From a checkpoint of a small transformer trained on Wikipedia.
Architecture: learned positions, no biases in attention or MLP, tied embeddings.
Training: a variant of Adam for these matrices, 116M tokens, 7074 steps.
Each number is 128 + 32 x the weight over its row's rms, rounded and kept within 0 to 255. Layers, rows and columns count from 0. Numbers have three digits each. The size before them is the row's rms in percent of the matrix's.

# layer 4 MLP down (transposed), 640x160, rms 0.0674, rows 316-482, columns 0-39
078:107171158116138088142141154125105141111150140100157076132114163118166175140072032162122194124154186091079122134134034136
094:152109140124103106140135137072094118118185185170149151136100114172149107139122152146186108132088101083093126131131102127
081:081171096110108169133170110129155127130135151154156112097138137156177140094122086120066146078146108163146177142121114080
092:127105141162147120199099142105134131157142139184155124156150120167149123136139148137108104124160119157109134140121149142
102:117110122131146118089115126170136095108077075147093129145152133099146162110142135159070136118112072159200099095166101147
126:112082124096149108129073123175164146150182107149104112170100093179185178130078105142144137171110131089138142111159106126
126:113116090123062134111107083143194134133146126106114099157158135184113128139136150139142124084066142179111109165161097125
107:194184158150125135121162074181127176093122149108162125179113172136086117108150114064180106119132128167092110120137129079
091:109083135116156167148040141081146085103157133192161091143127127147133185120120080146121133082109134068134101114127133127
085:097146128184117067174127142065121130102139163169132153141134127098130157123072117160157098122198114164121160169155149152
074:072100141151125161129135093170165130106094150153155084130169102063123127113132058138123150111107097074130104149147123092
098:114131111199140133139152080112145099151189104163167199181112134099155138089124152157086174125172113143214107114106142112
101:089099175116127154128148213071078108130118117127082126138102158129162159152195089185134084126073167163192156118095117123
094:113102169091130186108062144097119111089157141169175066145089123160165132109121087106099143091118133037105121156171172077
117:113157144164086132137083121161133102141156065149170154090119173121151117127183071195152063130101120155146159121159156159
097:168052138148162143129165117082151076134141114111175098151124115096158105094144096208136143083093130153163157106118157100
103:115198134133110090101066139203167093077123103102111099176116149154117153124092102156109175117151138090095110190159192106
096:168153152107119147100113123152121122116062172162106114160135128144130088135178166173145124162204070143097087154089150113
100:154114114079123191081131114103156097071122127152140128164108128179121130173126109153167123137105138126097130101118197122
112:095140136084106139142153109127111121152142129167066117163136161134064101135145103193146111140147112118106150155119120134
106:138031156111121167132108155088179108092154157164130107176109117177197166128159066094149152146082097100090095152111131159
099:084103130104172164123063153110135079084125115166175079153155138142135108128122089108098136103132130100091095098165165065
106:110070164077140122123072115102113088043149177169123059131091103173175101154059125147122119124103154082145107112131096104
098:118058135121074098131129117085140168087156079151086142174119116120126116112095121103111103089147153094124113153099126158
075:095108115133128117156095123094128114162130152143108106103137131109093155113086151129146146153157147073053098120143230135
081:109104124150206129130134060105145169123083079116121177116095095135132125117065164054180092181130165096095093091107138109
085:157171121167141171135152139092152088136150163171186124087139084070153164154125101156116157111133113132099122125115081105
096:150163134159118140126111139125071086081148123109172104139152103154069109136178146089110091094140117132098086154156088072
116:100112095105124120102108153192111097113105143075156125138134189130154178114159086149062175142139137137107178088110078157
105:149105139184148107102109150095143141146136129145147166100147103109082152114153142129188146092102188134116126144100122094
103:118081103180140167136123163135130133135120136110134138164164123103125066188093168152148142109099104113112148167106110106
094:140119092105099156151142162129147093165137030081166135146150118133084061182152133106145145159130125116188095166126220080
107:135138141127109128116146141171154143141123144140109085135107107148143092128128161119134118122095173124144120170064095091
109:113113193156101065133135088119134126095142111092160165068144154103138141172128119128122087164165161117169116142177180132
094:114160070074085123124138120165086123147109103104124135160136121140115077146122148150112117154102167127120189152129173086
108:094133107159101170151124130181149122134045131101063113109100066156145115090161146110186093184130094199187166151170134127
107:108161175122091133117104189085143101129120142097119135096159129103173092066150086123145112174137171126153091127183103132
099:112113116083127191098067160094156139120123157161197085163185182174131112110122101151126152111044121069122090087138213080
095:130081178120132175106037125065122133086146190175142070134124113200173141106161091099114154110095125094146117111138169108
104:135129119125106198156077194225180116146131101072118197095142151117166074101117105108090167135130109104143119139095086088
081:135071126103183113172069120092112107102148163173189112152100136172196124120119104119126093109096107067116132116141165087
114:114140143050128138159126131146136119158125122124166192132069146139149107123136148122119155103150091141117085129119089125
095:102120102091109163080080137122169101172180156100194064115169152175148155122158110091171174080085185100120100123106136113
134:130143091094135161114109100142146079091132106079164146105130111133116104149124088061152121072105151134151113090102117147
080:130116089114137141122180100104135136145105119106176097105123132101147120151056087098140138138094081143137105107185106127
098:120107131141154170111057107165139113079181130135128104156098160142149115117120119131087140167060105087110143131144091116
097:144046147114135154107075157089142103097161153146164059163103110204159144120120076112133159105080165067101128107145173057
102:120106134129143172138102118116109143099119167142102147115167094159091124113127104090129098144080127171118116108157205146
094:148133119104154140145166081199148155154152183115157155163109166123121139125112123115143090147168147134114117057154091151
107:057193141139126116178158144113137116182072119098131119150158068147147091136126118092119179140160158090133156051109126093
115:126083099136141167123176133171071158147086074142155066171137193113073126113111122056130132116104131112074152163090138112
085:113050169082142165040142165135144136076093168138155081178119123154171136109153091084139130137124126107114111063146127111
088:123133137153118087098183077151114145160128124111077152141099145149142109117106122127177143138131107122075109179137087138
090:124068119141152149118099183099116100122169110153197138134142120145182091163140142165128139105097093100068138119081179073
095:107115108167120125124119084116142092071113089109104195104128109055154121136171127166133085110141182190089119147115136117
108:046167130111058130117114123120153101128160146128107114071141109032147141122094136134175067152140176173123139108158096111
110:143171149091132163108130146092172114110098120135129133117098153103143130115194117102099141139109157142181135096101072112
137:085146123111144150094096139082097110136099109108120108121118092165117136183212170144166082094124187163080099171092138128
102:114139087104208123133146195113105148053132176175158125132194134174136125108093140094135114110135125140165105135110098081
093:149085131091076140070114130143124111157164135116176087142116144176168109159131102134147190119073094087072107163148131139
105:120176082180085098142118115143124127149123186123116181149132192106082122111126088134145149187185140150102076127185119174
077:154116119098096125170125143103173159041130146156192142141121114111170116125195138084129160107161139188157145075169153132
108:125062120080086124160100142110144142112150112183140116168134141167164140097104070122086145169084173069113153087116151107
087:103137090149162137139137080083100142093095150148153196035125116094092126121108107102182060177156198156129153111117123114
114:114106098089141166057152148106125110170136100135135181124076124134156090161169123157116124070081102145248147139112161107
115:115121116123084136139139098177104148143130110085127158112172116158123083122094151199116112208150123177142224168141099129
084:132083093105127164156220162118130169140175137112125145160145092121160113123076101087125127112131154136173145076135086138
098:137114125129127177144164155148084137110158118118085123154157095180145129115137112107044092172129166121137157155072127188
092:138067136103144164112051154107165106100168147129160067182123134181171123148113110099113164098091142047124103089120193060
107:163089170117028065141149066157149116132163093119148134126129135153083186130138053148175118124153144141158137139119149144
093:109141135134175149112152152074135148121148129185137125075106154079143154141075056113142171159126144090072148124148146077
080:111177182211108122126136121082125153138169140154079128118106135111126128108156145138140106130171153191067162128106132087
087:146136143078106111112135098170110084091165182148121157184121146088108152173137154181150079117192151146096044158096104131
080:131177131081064143164166157203133185120115100099205143124124186152095120117126091140148123122103154144124116166134132137
128:114176078052122174166077091155112128095162163115054134054095079178163069107149115167143216091149193163104124118105127157
098:153128136106164194135120137126118139109137167148127078139108129212161114121141070170204131126107086084093097111158214141
116:119149103129111151139088117172149138105133107092079147107101174114083118141136119115089134141091093182118110144138134149
085:158188172149080185119143113137116077111119083112099074146094158082081115154083109103192093112107163212091145111067167105
085:138117142109099190141145109074157152153123073109117109126115138147121077112075052139117121154116143140080116107149131178
086:174096134132099130104083041150150156106074135094124119135161109192186099111151072126089092137138124122098175143144103112
100:099056168105120103123049151049116071131169169182145061149117143202148125113160109140126172117061104134120153112108181084
079:134136156083086135108124097084146078170186165135136147103069117094119107110164153118173130130089152104129106105076138142
074:078135131161123155118160151137079152133102167063092148137114106105140139080096053126123163105163132102101107128133176111
093:101118132140141138034159095106156118123116137149161108086112153073102145148144105121183097171138131118098133119136105175
075:113099190137115170084145112119169152061135165162179026093114102095187097154070095142165145103072115093148111094123149070
076:096147132095163143116148065127150165140110138149146106103156119135182140129090103087114177143134158096052118156172151081
101:136131129136123122199164183127146136102126133146138124128151128189180120120161138109144137121183126189148120133120099190
088:156056162082116130090043149099118099145159171135128075162122122184157150136100104128088128116064142082131116125156176072
113:131111103163148155093134122155150124126123141103115117144147103059110186128152141083162111097172217147114104152105154114
105:116056112097129158125048104129132127113127113131147081190087134190182167144147080102129139152107141103108124134163193113
106:123161126157095141148167100150190149114086162127095185111123167107147159156058086113083066132145105143118145048118084129
071:121163140159134132099084130090094114127145105219133094086110114132194115118108122123149162136065142110127099172154155108
107:121088136131139121099108091101094135113110109163194127119107127156133178185159086072094092108162071166088105125120143131
074:140113176117147167129190104135144101147122179131087136065131110084117157102123106185074146161083116107188152138138111104
099:142160158091121103084118120107128182136127140109145114143112159205177149141101111139095117182080161087136150129113179065
099:075115225085219100116082149149093090066150139142129065186165131171207161092103107157177111139083177112172112155111143108
114:147151115088132093156113135161072141106098122075120127070125216091114104126087116093105148107152206136126111174158131100
088:122148079109142086171139118172162163130155135146132128139114160134164117067165111186126117120154107113121085128112124027
116:140083158117123180184070105074131125106200133123136137176074126199195137149128143069120194112109153095104130079105165131
097:109060153112098091150128172130166132176110120119149178162075126110071151152121173090074175165149140121135118097139133123
090:121089118154118201126177109117097097133090126099146182111112076112099109100165067135108119142162153183145139157105138117
101:138081150128137127073084189074151105104120156098156100152089135109164102129083174129144078143145101141120141086153120116
107:134117141143126144178156208132095084131124076078139142132164071148185096112157161093131166103164114162143112157140135166
100:057128124206164103151123102124188114152116108119095185155131190090144107188107122174171140168125088067093091129119169178
115:144126112087092166109181087154134104126113160132082144104144156102094123122179126231135083102151093107174135132089120136
113:104108139139147172095184080110136124125069126118117120125167122116147097132112148111081072156133129151157169116143167157
109:146113139148031211127091172167146105062157116217123114102106157103167125075098126192151151119108158091145135087086227094
100:115099122052163162114123157119164118096144128153173085134160121183187145105082098133114180143113158089139106090140128117
109:115108152099128140110110091122136078092210119193130098158172144183134144171188082174179125115131113117145128157145151152
113:147087154101078155162171109127230109124179174140109163126150124118093131098128092128128062200103183170142068156086165171
114:110122153116113083170139128117093185059121088161154116197127110118136140184106068138065143091112128098146158141157141108
097:094140091095079088129102179151093157142124177124079142170126142217185025088144066129097109092179123205174140154113175131
093:132071160093141133105104132096122110088151161158172094183123110148183122118108098137116189099062128071102120095133170036
086:127044123110149150091079180143153120101134170156163110141066152147169121153136103138122120105061133048070116101106134123
125:114136110155183144131087143100106099108157093106107138097123163098141125117170120093149208119127106098156130136196153130
102:074113104100133068130169142182123073129139084162111120133133180071101075153076123144180185142100126155168129150122107122
114:151180091073151128076115123143118127150134160159062162135195108095120094107177131169118128170192103168098111179125111153
089:132085151098171149109075153062116094099144183184166070128104128188157150132104095154119161117094143066132135132157169095
081:139157140108073156090122107127146142140099128075089146128166147152226123071128083093087142176162087082123134141110104150
109:094141113093122120165140131188125127042126140131151131109106230132118110093099157064171120146155126096094130086071129159
104:128079149080162179118106147107097145139114194145164067129154112173171147105135112123162121098022130064132112113123177082
109:091185108100042175157129080166154135143144159121148053085069144095135166152132171104121081075171126177075100140075055116
108:132109147102139161094089128104142177129130189134176113152080081133202130118082067124151093193076110130132101111146083128
132:168153091169118110072092122141153133085091122130097106105059133115090150136053139068125110114156144165095132116182104116
122:100115158151134128151107111179092154136044148153116178159174125106122184169087141143106148133082104122185158166150077153
125:145167093139147144206163105142153127134105053124102135149165093106091133095055170117168113127130104193172146152136079115
092:137050147103131150116065151120142116088153136154166050178118109180167139104147086103099145091067138026110142124136196065
078:125143141109063162113088132074122134096139193172127113114025128154158086152121080137142162146043081112059136147150156110
097:123103139149172123109172067113139148058154139087094175116082102122168183123058132107117106131176140139078154177136126122
094:176110084117147160125093155130066137153103092110145155160114087149133135214101100157094126111059179193178136138123130205
092:136119199068165175112105127100174107075163106096095086117151164151138141120096146103142177088084134107164114206074124087
091:159046140134151171105058159116152081134148126121214113132176122174142098177143087104117165119079141088099084088121187059
127:146222102122132147175133126160114127141078116118070121101105151128069135125116169136119166083094144115120108128124133118
089:063087111172044182147131075131122178086088092127080120086132094140131106138125108156165151148171123202159108123147076164
095:123068183083152137094065160103123110065155144125166075178164125195176145111106080136137179121105142075120122099100175116
090:153059149105119167103062144092163111083166143155150054168125130181190159107128081122138172111067154062093127102163196066
112:117106090060116127122138111184105132102134042133143153096152158052069111159194123188159094106124119102144160127135153087
103:071150151160158073160135091096195171088113067063097110068114115124038160162115170142069128122159108138135176107159124135
107:190129132085111114192136150078120132133161135158143147136161126117113171153100080082132111120107174113158114065158113147
112:152180131142112149176149167106128100111086140082099126051083157066116096121142155158161173134171175141139118111085157188
110:207131167156159124117159062114098129151084091172113160133090134112129141085130230151134152102197097143167130142136161059
103:156142111158152197136146122064122152143165170156138090114147094179105151129138090104149101143048104067174134069132154098
089:090145157102142100086122121171126136149169147123130082115129149087119175084090174082094126198153134145059080052121129178
100:165124140129148175189204110111167086147143150141120163096104135067167073082154130120117143075141132102101166149137125133
110:096147076128133118187122110163136170107114126108108152104118099138095054173110129112124143139141125208156099079133152102
105:191110118062129155174111086104118135114149180106130109131099127184166110144124091102088186127065139071134105089104172072
103:105126191134165072123137095144093123126110150075146182158121101120146118144082150158149093125201134115147041154146141165
116:126165132136117123120107110152181097048164147108126159155114091103174093126159133087118114137141128098079160134160188148
114:116117164102134115132109134139104122147124167139141166096174099145144119173113129094163143112147174128128092123149131136
084:127148153122051119143168098168184165090209118146124162125124108151131160149156158131106092122152182112130070093112161120
091:157146134130089158108137126142148150130151089148101068098066134089112132142123092115173121199116105172121176178142203068
102:085115100175124148096074153175051107134138119079102152194175132118110109128109167111096127134121183156143106147167185096
098:156112083119090150104102147084064128197132090077203123132174106093116143167117151147114141121120143193138130100125166175
123:171188090114122137155094108119136086169186198065103131133113192081128132138046151091084088177148141123094136133120101177
087:130153095078137133152157162203203170133094115167052135093100116089097067112062128140112118151109132136144081084139099130
119:064071109118144094124124136108076157118136153132090207167129208087128168220136094182143115129143153170112106119165136150
108:131165093177089134122113075101134081184164115124180114125119112085144110145141095105156135134088124205076085083118158137
084:159138131115076163128105093079152164131184152141140066150153142172150092125195133131154075136098171174064109120179201129
107:140112112117114113173132242117136123105145114130161128128149115178155143130134130097161204094167128150147083139106105191
106:124065135091145162131127143130154129104121153153194113170180158198163098118141088128115151116069147074152096093150167081
088:172101127147133073072167081150138142147109112139088125054124147150121154129157123118171092084173130089145198128129065082
115:119106165180119103065105096163144049149107113126170160064144133089135115125127086139176089123148135096133121115168171072
085:065193154118108076117111169131119087138121103111152104150117169105133160098139121105144101102122190094085180113070144105
082:113058144120076176139123123155163119140117195148143088129114088150171131097083066097138118135094134116092115131175145066
099:106061147139106135135053168135136079141174129145135147180134122196188141173114079164135164135032127093164121088144149159
095:152093115189099151160122116129095103116102086092159189155106147153076108186095110158166183136117130140112150141066143122
118:140122086163160151120131122057098118107136107089156106109124135147134150140085041138080172132097083157112134081178147126
# layer 4 MLP up, 640x160, rms 0.0952, rows 317-483, columns 0-39
089:137113110122124102027089139086165141062172136109134095193129148153150141145112121149132149122089164077063144113125157044
087:177156171116161103159139198084120110133169123132208110112104124107153126126157086123165144074128103112140087077148105130
091:156093136098115066136085203152156078138144120155175123169075150131182153135169134163116166103063105084135061133089115089
117:169143078093109101080098164107169139136143154132123052113132076135164190166181096152105120128100141126158098122152150122
098:146098141075144137085057153092140129124138114079142077104061103191146162092183104153120147098124094067135100145111173088
114:125068096126139077163095134102082048107081183090132100177175086149180130157077110115173083115108164071149168161092146112
104:200075117094130128145079124094144088092117162113142120145085088128177110164137134128150136137051123061139163175125117129
085:129099173155198153125102173124149125111139139149129102166096120152139140076084108088113147096111098106149107126175190102
092:163084138149188121138142140129121107043139099190126106193135062129203161114108116127143113127141122129159130137108154138
109:132102121117216096148116130119116063108148167162141093148115119195173161134145034115150129091079109073157111152133171093
111:121086178116156140135127147144097190100075168127158114190147173160135134160115091120133122162160172107090148173061119099
094:125122145124126161169161138105145066142169140140149144126162158132112152139131102135182142047071144126165123068150128126
068:121109191087139162112094129156138137098122133129146111168119118125175147099111070092094140079133141117108132117149194104
109:196089069167127092136108150137130079145125075148142093107148098116216125127089130099158150126076109134216156108149114089
097:161061206114158140105077102134164155077126131148137122168087142167132123154101105062123167119127099082121055067145172117
107:143131068116153139120127186083129145111134150137147126149143128163126129164178052132121117094106146080044117112115120127
099:100128163128099117138058131097165116096154133176148120125127124120122232118131099133143118074107151176153155088179129090
103:197065169115148122123064167101116129123137137145117078098116140186173119101156120116141153093082138095171137135170139101
106:140105146120096135158126165064098144069131170111127113135152107137158132101154123169130131125128176125141107049166146120
096:185108110089151127135126165066132137133155142120173074119131129220176115093149109100110136081123121082166123152182175076
086:181063126124178110142110157106127076104122117180133071159163143159187164087090089098098160156150067114128140126142113085
091:134071138106178142119080128090123124098171143082135114200078177112147100172188125118168120074090156121071117143156138083
105:118086170078152202121125115160133098083095105140122133178145136105149194211092105125128132106078141103110090074179169147
102:173118141085185101124066145139152086082135144091145093141093126154157122171126066106150130077072134110139090121125148096
104:138082160117174125073097142136148114077085146156142079196118154134193108153154056121150153104110140073129089108156136098
095:230127121135137144062137112154101116178113122169136074109084162123138085132142130112143138158100080130182147128140120124
104:138113152115156122120154114117095094129150182137193094106055119147126087139088086116182084110107115144166141161066106108
108:111107124178126158108117122148136074078138079107120165200105144132117113090105151088105135133104185087158082133122100099
111:165141162159203141127126157102150067100172113136183112127103114113144137094114061119168103044077152114172114061149138115
109:162119206089134126139090140083134117149158130125140118118142166150135163172116133080151165101109109097200121108158087098
115:122130118086143080108137165148166119147138096191165117135020212159153134130156116120095157074126056105079088108127159115
122:149119158065132090124088176153124123088161144166206107137109122159113163107136066134173143038108114115201125137201109104
098:130145137134172128109107135117206068140134190140148124106109117150170122135130048081145191016092110126141155129206210105
088:113129193098157166130169093150116113099163151102137133185144186177169139081150126169091157055117155122083114104135113115
096:085101121116127119113096115136168131100219131158123135173109175129130096121118138109159191054096129103099105148184152112
101:124132090154124088140120190122155129127131122112170134151156131138152176174093116116174153114138103120141143116101084122
087:152095123132169131127092150121117114082108119148138098175119092139170140113109064110084113111102131097120103035174158089
079:163089180067200130153088135128114128104130141136141081145143177168172140088105102123100195087150117110129113102149200073
100:139084109145144153136108130067097052073149154133118103180135094159173124128086141147149070140081151117158081137116091097
087:116116139116165163083078151111174126113134124096141099144144138154146135154082112071115159107074150064106070127146138078
094:132096150142186086145083102116110125096099106106114095135083095105140168126200133154149093155102162079150165159163080143
088:125103119130230163126099134114154117092109130154140080174145134161178137153136072105123138096087168090113101056156197103
129:152127106076177156128083118111149090103132181133210094132149093179133134128157111156104140046093127043159134169141180114
100:166099158105154140103070148101140107134128122146171104147137169143186134140158076071143163063093109055141097136128120081
098:144106187123161087156136168151187127104133122102206112140157150150139147133136088108182159044135104120137088090143119093
062:143043066132100138131082125062144142129149169143127119162143116153175203105123118134118180111071113124111122111124162056
089:142100106087197105113147115110183101124065146083104119123109123137171148164121124126129123118066119112194099111124121088
107:206131122104113169083116140101137120134133122161150106109042202136125081102115139139092151152125127107125057133123169121
108:143133089103100126125093189142191138154153067145174125114069116093125144137159106197084154107052108128114106084158124122
111:130167143118141146094125096146121115102142163116117118194124137130098124144126079132096116085080161129076065063135215114
114:157037159096177131108131152089174141074111135170130051152106202165152159119142088109123153123119081084118109098153138104
087:184139145111137131137107107164145099112118083200138141118092143100176107139127107124090107124113084110148107118141131143
102:212112158121165125114075133142143140137165139141177083153111129213173165144105092094124159107130094115111087148109144087
094:144128176145114085130128144118106139132140086139150125167109169118118092148147097117129112145118124116087084091142134147
108:117085120140140105123088205142154129089164147084158085209156180140170147111124107193183108128081090095120113092140121099
104:150137113119165133124140132099076141054101176113113123214124155155105100118126129174151123082100134089042143142049166121
117:115136134117153093121086131092124135119144147106165129175148123175151134166193138179142133044043125103111154136124156135
113:167105093153155094131113138113122073138143181142182113124125098149134100111199100146145073122092160110180093147152124112
109:165073134097148116126093175095144140105139167173162042178129180141191173118161068139098121128099141120128058132133143100
106:152106198095140142139154106141090159091093143123124101118144167120098116126152094158145125174146174100146085127118140100
093:130097117135132076133093185136132125104094127152161104126147123115145159140165055107169144131100090139087053155082130140
090:120067149111139152111092178068126116128128093101176090153101098151111177146187087072070165135106133067130082063141130093
110:124138127080218092171122104119121112139133126163165081082116181166139172096129104184135126115144127093151054135117116104
106:171134134129131118164126112078146093129136168128134134172159103124095128148182107172099130068083120111190113146192161115
108:105082154116127044152083176147106106090130080061157117214132154154148131098138146129160110159121159119091110097139108102
112:165090136094146097120143159137143139080108195142175096151096148114120147159097068121154121161124116100132072132101138100
103:171148113115134101135118174143183122093160164116153126146133078163158115113130110176202166046107126100082058097083114109
068:163067149125145180100124141081187128108164123127136042192100092161148166142137120092113155096104122112099122114138172102
104:122096159162157149065111145166155064124186107098101135182117138147156157183105138100107162081100115098109080088163181116
097:109135127082172168118110129117181147154142119097154121127101180185145176172087080164115154088084130124130093166145173101
068:113136138090123059154129182062154101100122113094146116124115127113105161160160102102112161155109166117091101065108121120
086:144096141056150082154116173119101102141107161142198093106115162140130207120187105118140161096145136107180184124174153154
092:136096156130124139125133155083167119063082147147093080158113089157157129133062128066170087147136175112099118127127134119
111:162116067122140159126061119149139082180117092157127124127107073153181114126179112139125104158120119062156112149199122108
096:168122089070126129112077174071163112070146148126151108175131122153132161144146099140147131053095097104104131081163195104
113:146079090159127172174124142099093096083129120117119121135170110141214078196077093144133123144105175131110114056081119116
089:104049103108153072123083170094133131144146104177141113125136096162170140106122123114101124170102165055174167158137084145
103:133151109084108134092101129156118125140116094153092121107101184146138114121187115145101138136110138052087118127096153096
066:084117122130176110185111170150112108139142122100145134105096134100122105181172130134186177091115118157147107146131148116
086:098111144113145123112130187145111093080114110103139073125137139150146134142151083104089114128130167110132050132167185085
108:147074172060171134094084110079111087104096139151125051164117141155177113152145054120161132091093133075141114128154150095
093:108075102139109057120108187104101123173139147133129105074131128141145137111149108071152162110135164080111120122116157101
122:135117139101177107113111155131152137130140139150155098152157167199165142134147071098122161105064100063136117152156152095
095:136131120125181144127076135114150106126144123142144107172165153169177129141139100101158181069065133092112130171111143099
089:168084091073128152111118101133172163153114163058137125175161121152117087100186123061114200147139079084105138092106099082
119:176064114086113088127122173151237125094146177165194119151101147156176163113170064107173180092126107104108073126114140134
074:111066192077117136078057136072189121078128145106136091167104137124138142150138124068106151117133138098126090111172151081
106:128113096159212130157121128123105079100179109119141116215170129132139143105149064110126107020069175102113130083112170126
095:159083166124162116094105117078146096113119159097152116132108105170116121111164137115136173113093130086115121151135129073
118:199124160121155155119103100143130128140144154164122114106111151121131097098210142139136136120137163109126152172100140109
105:140090153113181101129067129094156128117124136150165111160083145138179122183129084097150168108053086091136124124123162080
113:131127127114111161110119174161149169124138094161197133137135153121152171123142113160104166049084091139076110062125144122
107:175119115142147066137122149085180101132135131150149101156150143104128162097171085104152147085099119126163040106183141121
099:129140164061092145071071171173137166128093087158160103098050160113106140121196178083105182168118099073129060085133140082
094:114091134107158169092073136099144142065102154107134082174134122119152150155101135036113184099093098094100112104126193094
108:157054134144144119133093131113125094134125186156142125136172077176157145204115102095152137136145125110167155124178182087
074:143112183091158157065133118144106151107116142134121105128134170177154186149114134128133110133134178103120139098143188023
114:166071152123107153128066141122185073152124145136137130098121120105137147153136124084138151170105158073182083128207153133
109:165082139089090058131052166082197176160201126142175123115135174140129188150131140143142156085119101115140114105091144099
096:114169128103148060131125169132151098110177096130163115188139119163188140087092055115154141069106146095094063103126158131
109:185134158120141111106102166043171043120154149152156089163156101155162123067141078100158117062114088107166082116124181075
110:123080088121144070114113207120227092117174135200167133136062126167171157125172106157141103140113067099110121109145113098
109:162089131088171074105124122122109143135103191138115102123160136140152147222110085138151123142123136114126163170115173125
099:150090143138153162130136156100151087127192111056148142146088090129144111125110136137167136096099150124165121074159107104
101:125104114097114071193096185110153060147165118120153124169112102115127142115097107143180159061128128115122067153113126133
120:118147112145087141077090152121150130112136082163148074097066125108173094127068118091140101140117141120104113112133151094
083:160120129092202139111088123119145116130139129076167099126096113145151106155094108119079180129053099084163105135121144080
105:177077150131157159107104150101160117121145197098200128141126148143166188105100122084126213090120101135140134131169152097
119:148085127130233120147108114128143080123122175153140082124137080136159175175117082055122126144139066088158153147205136149
119:143131139107171133144092116080112120110100103177169091179125177163165139191158115098081134061092141100120145143174155122
088:154152049104165112142163153045101168161172155092189115134130122134129169151154158127114168072098054137181133150143129136
068:134082153110135110118073112131131137092148102131142126199120128152154121173127103068131160109112145068079127117132158107
108:176101165115134129084108165124192150061133133144116071145096129174220173099121084111107140113102119117149087084169168069
120:190123132151184126134106144054158075124143160129121113145169110134138148086131092111166142086107074108182152103215180095
089:184143119068124128107109115108138158104106166127177096127163075149134130107173092137152089079125141099131181168091133131
103:102124156143099075130111139127137137123132136123162101106132119131137146171087099119136152158128139155140078102154139103
078:151114180066157162109079163092177136086129115090155085132113089155177163092058109115123156110097127123126119086159169075
071:094173156177184122169116196068142154117148100103150094101103149149172112144114128146131125114106120104102091105116100131
108:172136175119118108103137111118106108099137154115132113131131160133131160209141109085132128159096125111121125137098127115
076:151091110138142134115061167111129135034166097105135083175147127130156132155102109079149112124071146118058115124130168124
111:160113107176164108141106127168137095133134122151094104126152080166151095133156107104201140120107147058153165150186122107
126:167131117106157126121081124082144093127091141151179087121089103179127131173154051117102129085068066052159105119153130118
112:160095188120159125150122108101139102117151172088178144145151183147148091152099134121141178072140118149129151131113178058
119:123104107088143099091083166159148100121114128130121066124153073140134136180149089156147090136083152072162084106164158106
108:162082124081098116157116188107149112107106182122189096129128149159193123158187088137095130142120132100126043090151192093
068:138092197079111165093091157158154090053086109155120125179115080146152168126131087100150163113115175088110098097144175109
104:153068144074162122082072150139168151094112168134160076165113147157161150132137090124134159104097125067132084088120193055
092:138125148117137095155159141075104101125178145064138125174132122109169177110108114122162144079124164118134072119122136110
097:134121095095132073127114211162130096145129145101112134144073106126121144151097059089185142092108099096124084115106120113
100:166141122164136150134138175079168103121182117110162129113157124133217122112068104107166166083107108104084042053080115089
085:159094137101169143134121154101131066084109125155145058134156141125141158139101111134116135142130152142157142096164138093
117:132095104116141129103143175116153112123165145111190079210134154219162162167124074116131157101142113084116086096092136105
101:099142111106113039077041191136177144122144096144089121150130110136094186125174135178140137132077118100104146148147144134
076:141088148107154144129104170104144126086116154082127051128113097169122177148111101116089176118087140070147118117145169096
067:151085187116113156127058120104199146085162166148145082166124128160161223104090117108091166073103146108098085129131194102
109:197115103141115158131145137054109097118143118149166141140154119125181143113164108168143120096091146137153093077178161093
109:134131117127091126168126136073080118099139129175154106093119128134212103147175077198112097108102185106077156144097189139
103:184120132123172121161133181151155172110142222126159088132083136132183097117138061161162137147134078072105124152078118111
106:182079130104164080117090176076193129107154129148185102200141131183163185158165103135127128147099063116109091128148113117
111:189090126153166149102120123123088120143099133088153081118132138138147086123122128047186138115142058103172132161086121140
087:147128100127163104135085178095176115097166106141137101178123144163134128182162079128122131090026168066130073064140186085
089:193134122157112176133152120085163149109084099142147131155175142097181156130116137170151140098140126153139137167068103072
098:115127105139143136106094110100051097097200110136096102203140127105122127096140120127094106090090142072118144124126130142
099:085103081084147146106102165117122121140100182138124128187161089177139132189178071139095074151114146067124053144103187127
108:166089129059118147057056117152127130155114129179138113108073160151153145111178127079082209172102139099141082167193137129
093:140112072120157162118090161140174116160097143102207142155110134183135165126154126124188215091121064127159156114194119123
113:183142129150151176127136113104174138132177124162143113126096107131197118068133074132124123008089126101111140107126206094
119:128144134128229106108104127155123048127150122174119099084100104189125138107184093063167099113116146081161101110149159108
120:119116095119128116120103151120115093155151105153150128134095171149137114087173125163103139130108156075132062140157129112
095:167070117091161130129028157120123118128149117128176092135140128158143153118131084142102141066088140101152057144135149063
105:091152123105185069142084196122127103125163132155173123150139135176147182081176079099174147083098139073102077080127165124
108:122112111100185107104105161101195163118135123155152105119088164148171166110125135064138197163130080080107051104139120098
125:132032117102123091101076122150090141077104187067120144127125101124150093161143115065174125127159158110106134135153173107
088:205141084118202150167139105102128111089106207095135105136177109136147092124127142146175073081147122092147145146119132151
106:113135170137151158162113121108146093150155072112144114083060199158191166068148124165099134140091122147202068108148101115
109:173122180122158173138167095122111137066113132146170125170156123113157093142101065151138103109090179114131107102087155122
094:190092118077138135141116121087145057097142146146157107151115110123190135146112116146167107096053082093206121108104129086
120:113077083121154104124128180153186151111126148164201138167097148137201150122201107155131120134115079094123095130135130117
082:179091155132171138065085170101144138096129096122166105176166108131133160122134060121105150118102170102114131091135159120
074:156135121139174049124093169128163015108116125093151136112098126109129075106121147091146211152129088102180119091129111128
105:165103134168098094140110136123115120139072137168208117101124135147119109135189102100144151124116125112102131140138224108
111:158120092141086090141082223098133113129173093122195131178144126133145114090147115181144183047081134119088070113121137118
091:209119160132162161102096124040168122136161106166159113125080112115178157126171085137131112133074131137174027097151140108
092:131062188098142173134096124112127116083139126077166092187070171161196149124087116109112148079098145106114123102127133102
100:119113188073150122105130110081162122148138145097177158145126174168119160168129139109154157056041082100172133175175127137
118:144106137064135122110111150152154100075112179164187087177113165145125160118157094146156101063112109117183114140158167083
100:148141112051143133143141134139176124129120181149156104125109166181136160152144043103107148123106101108166085108149240059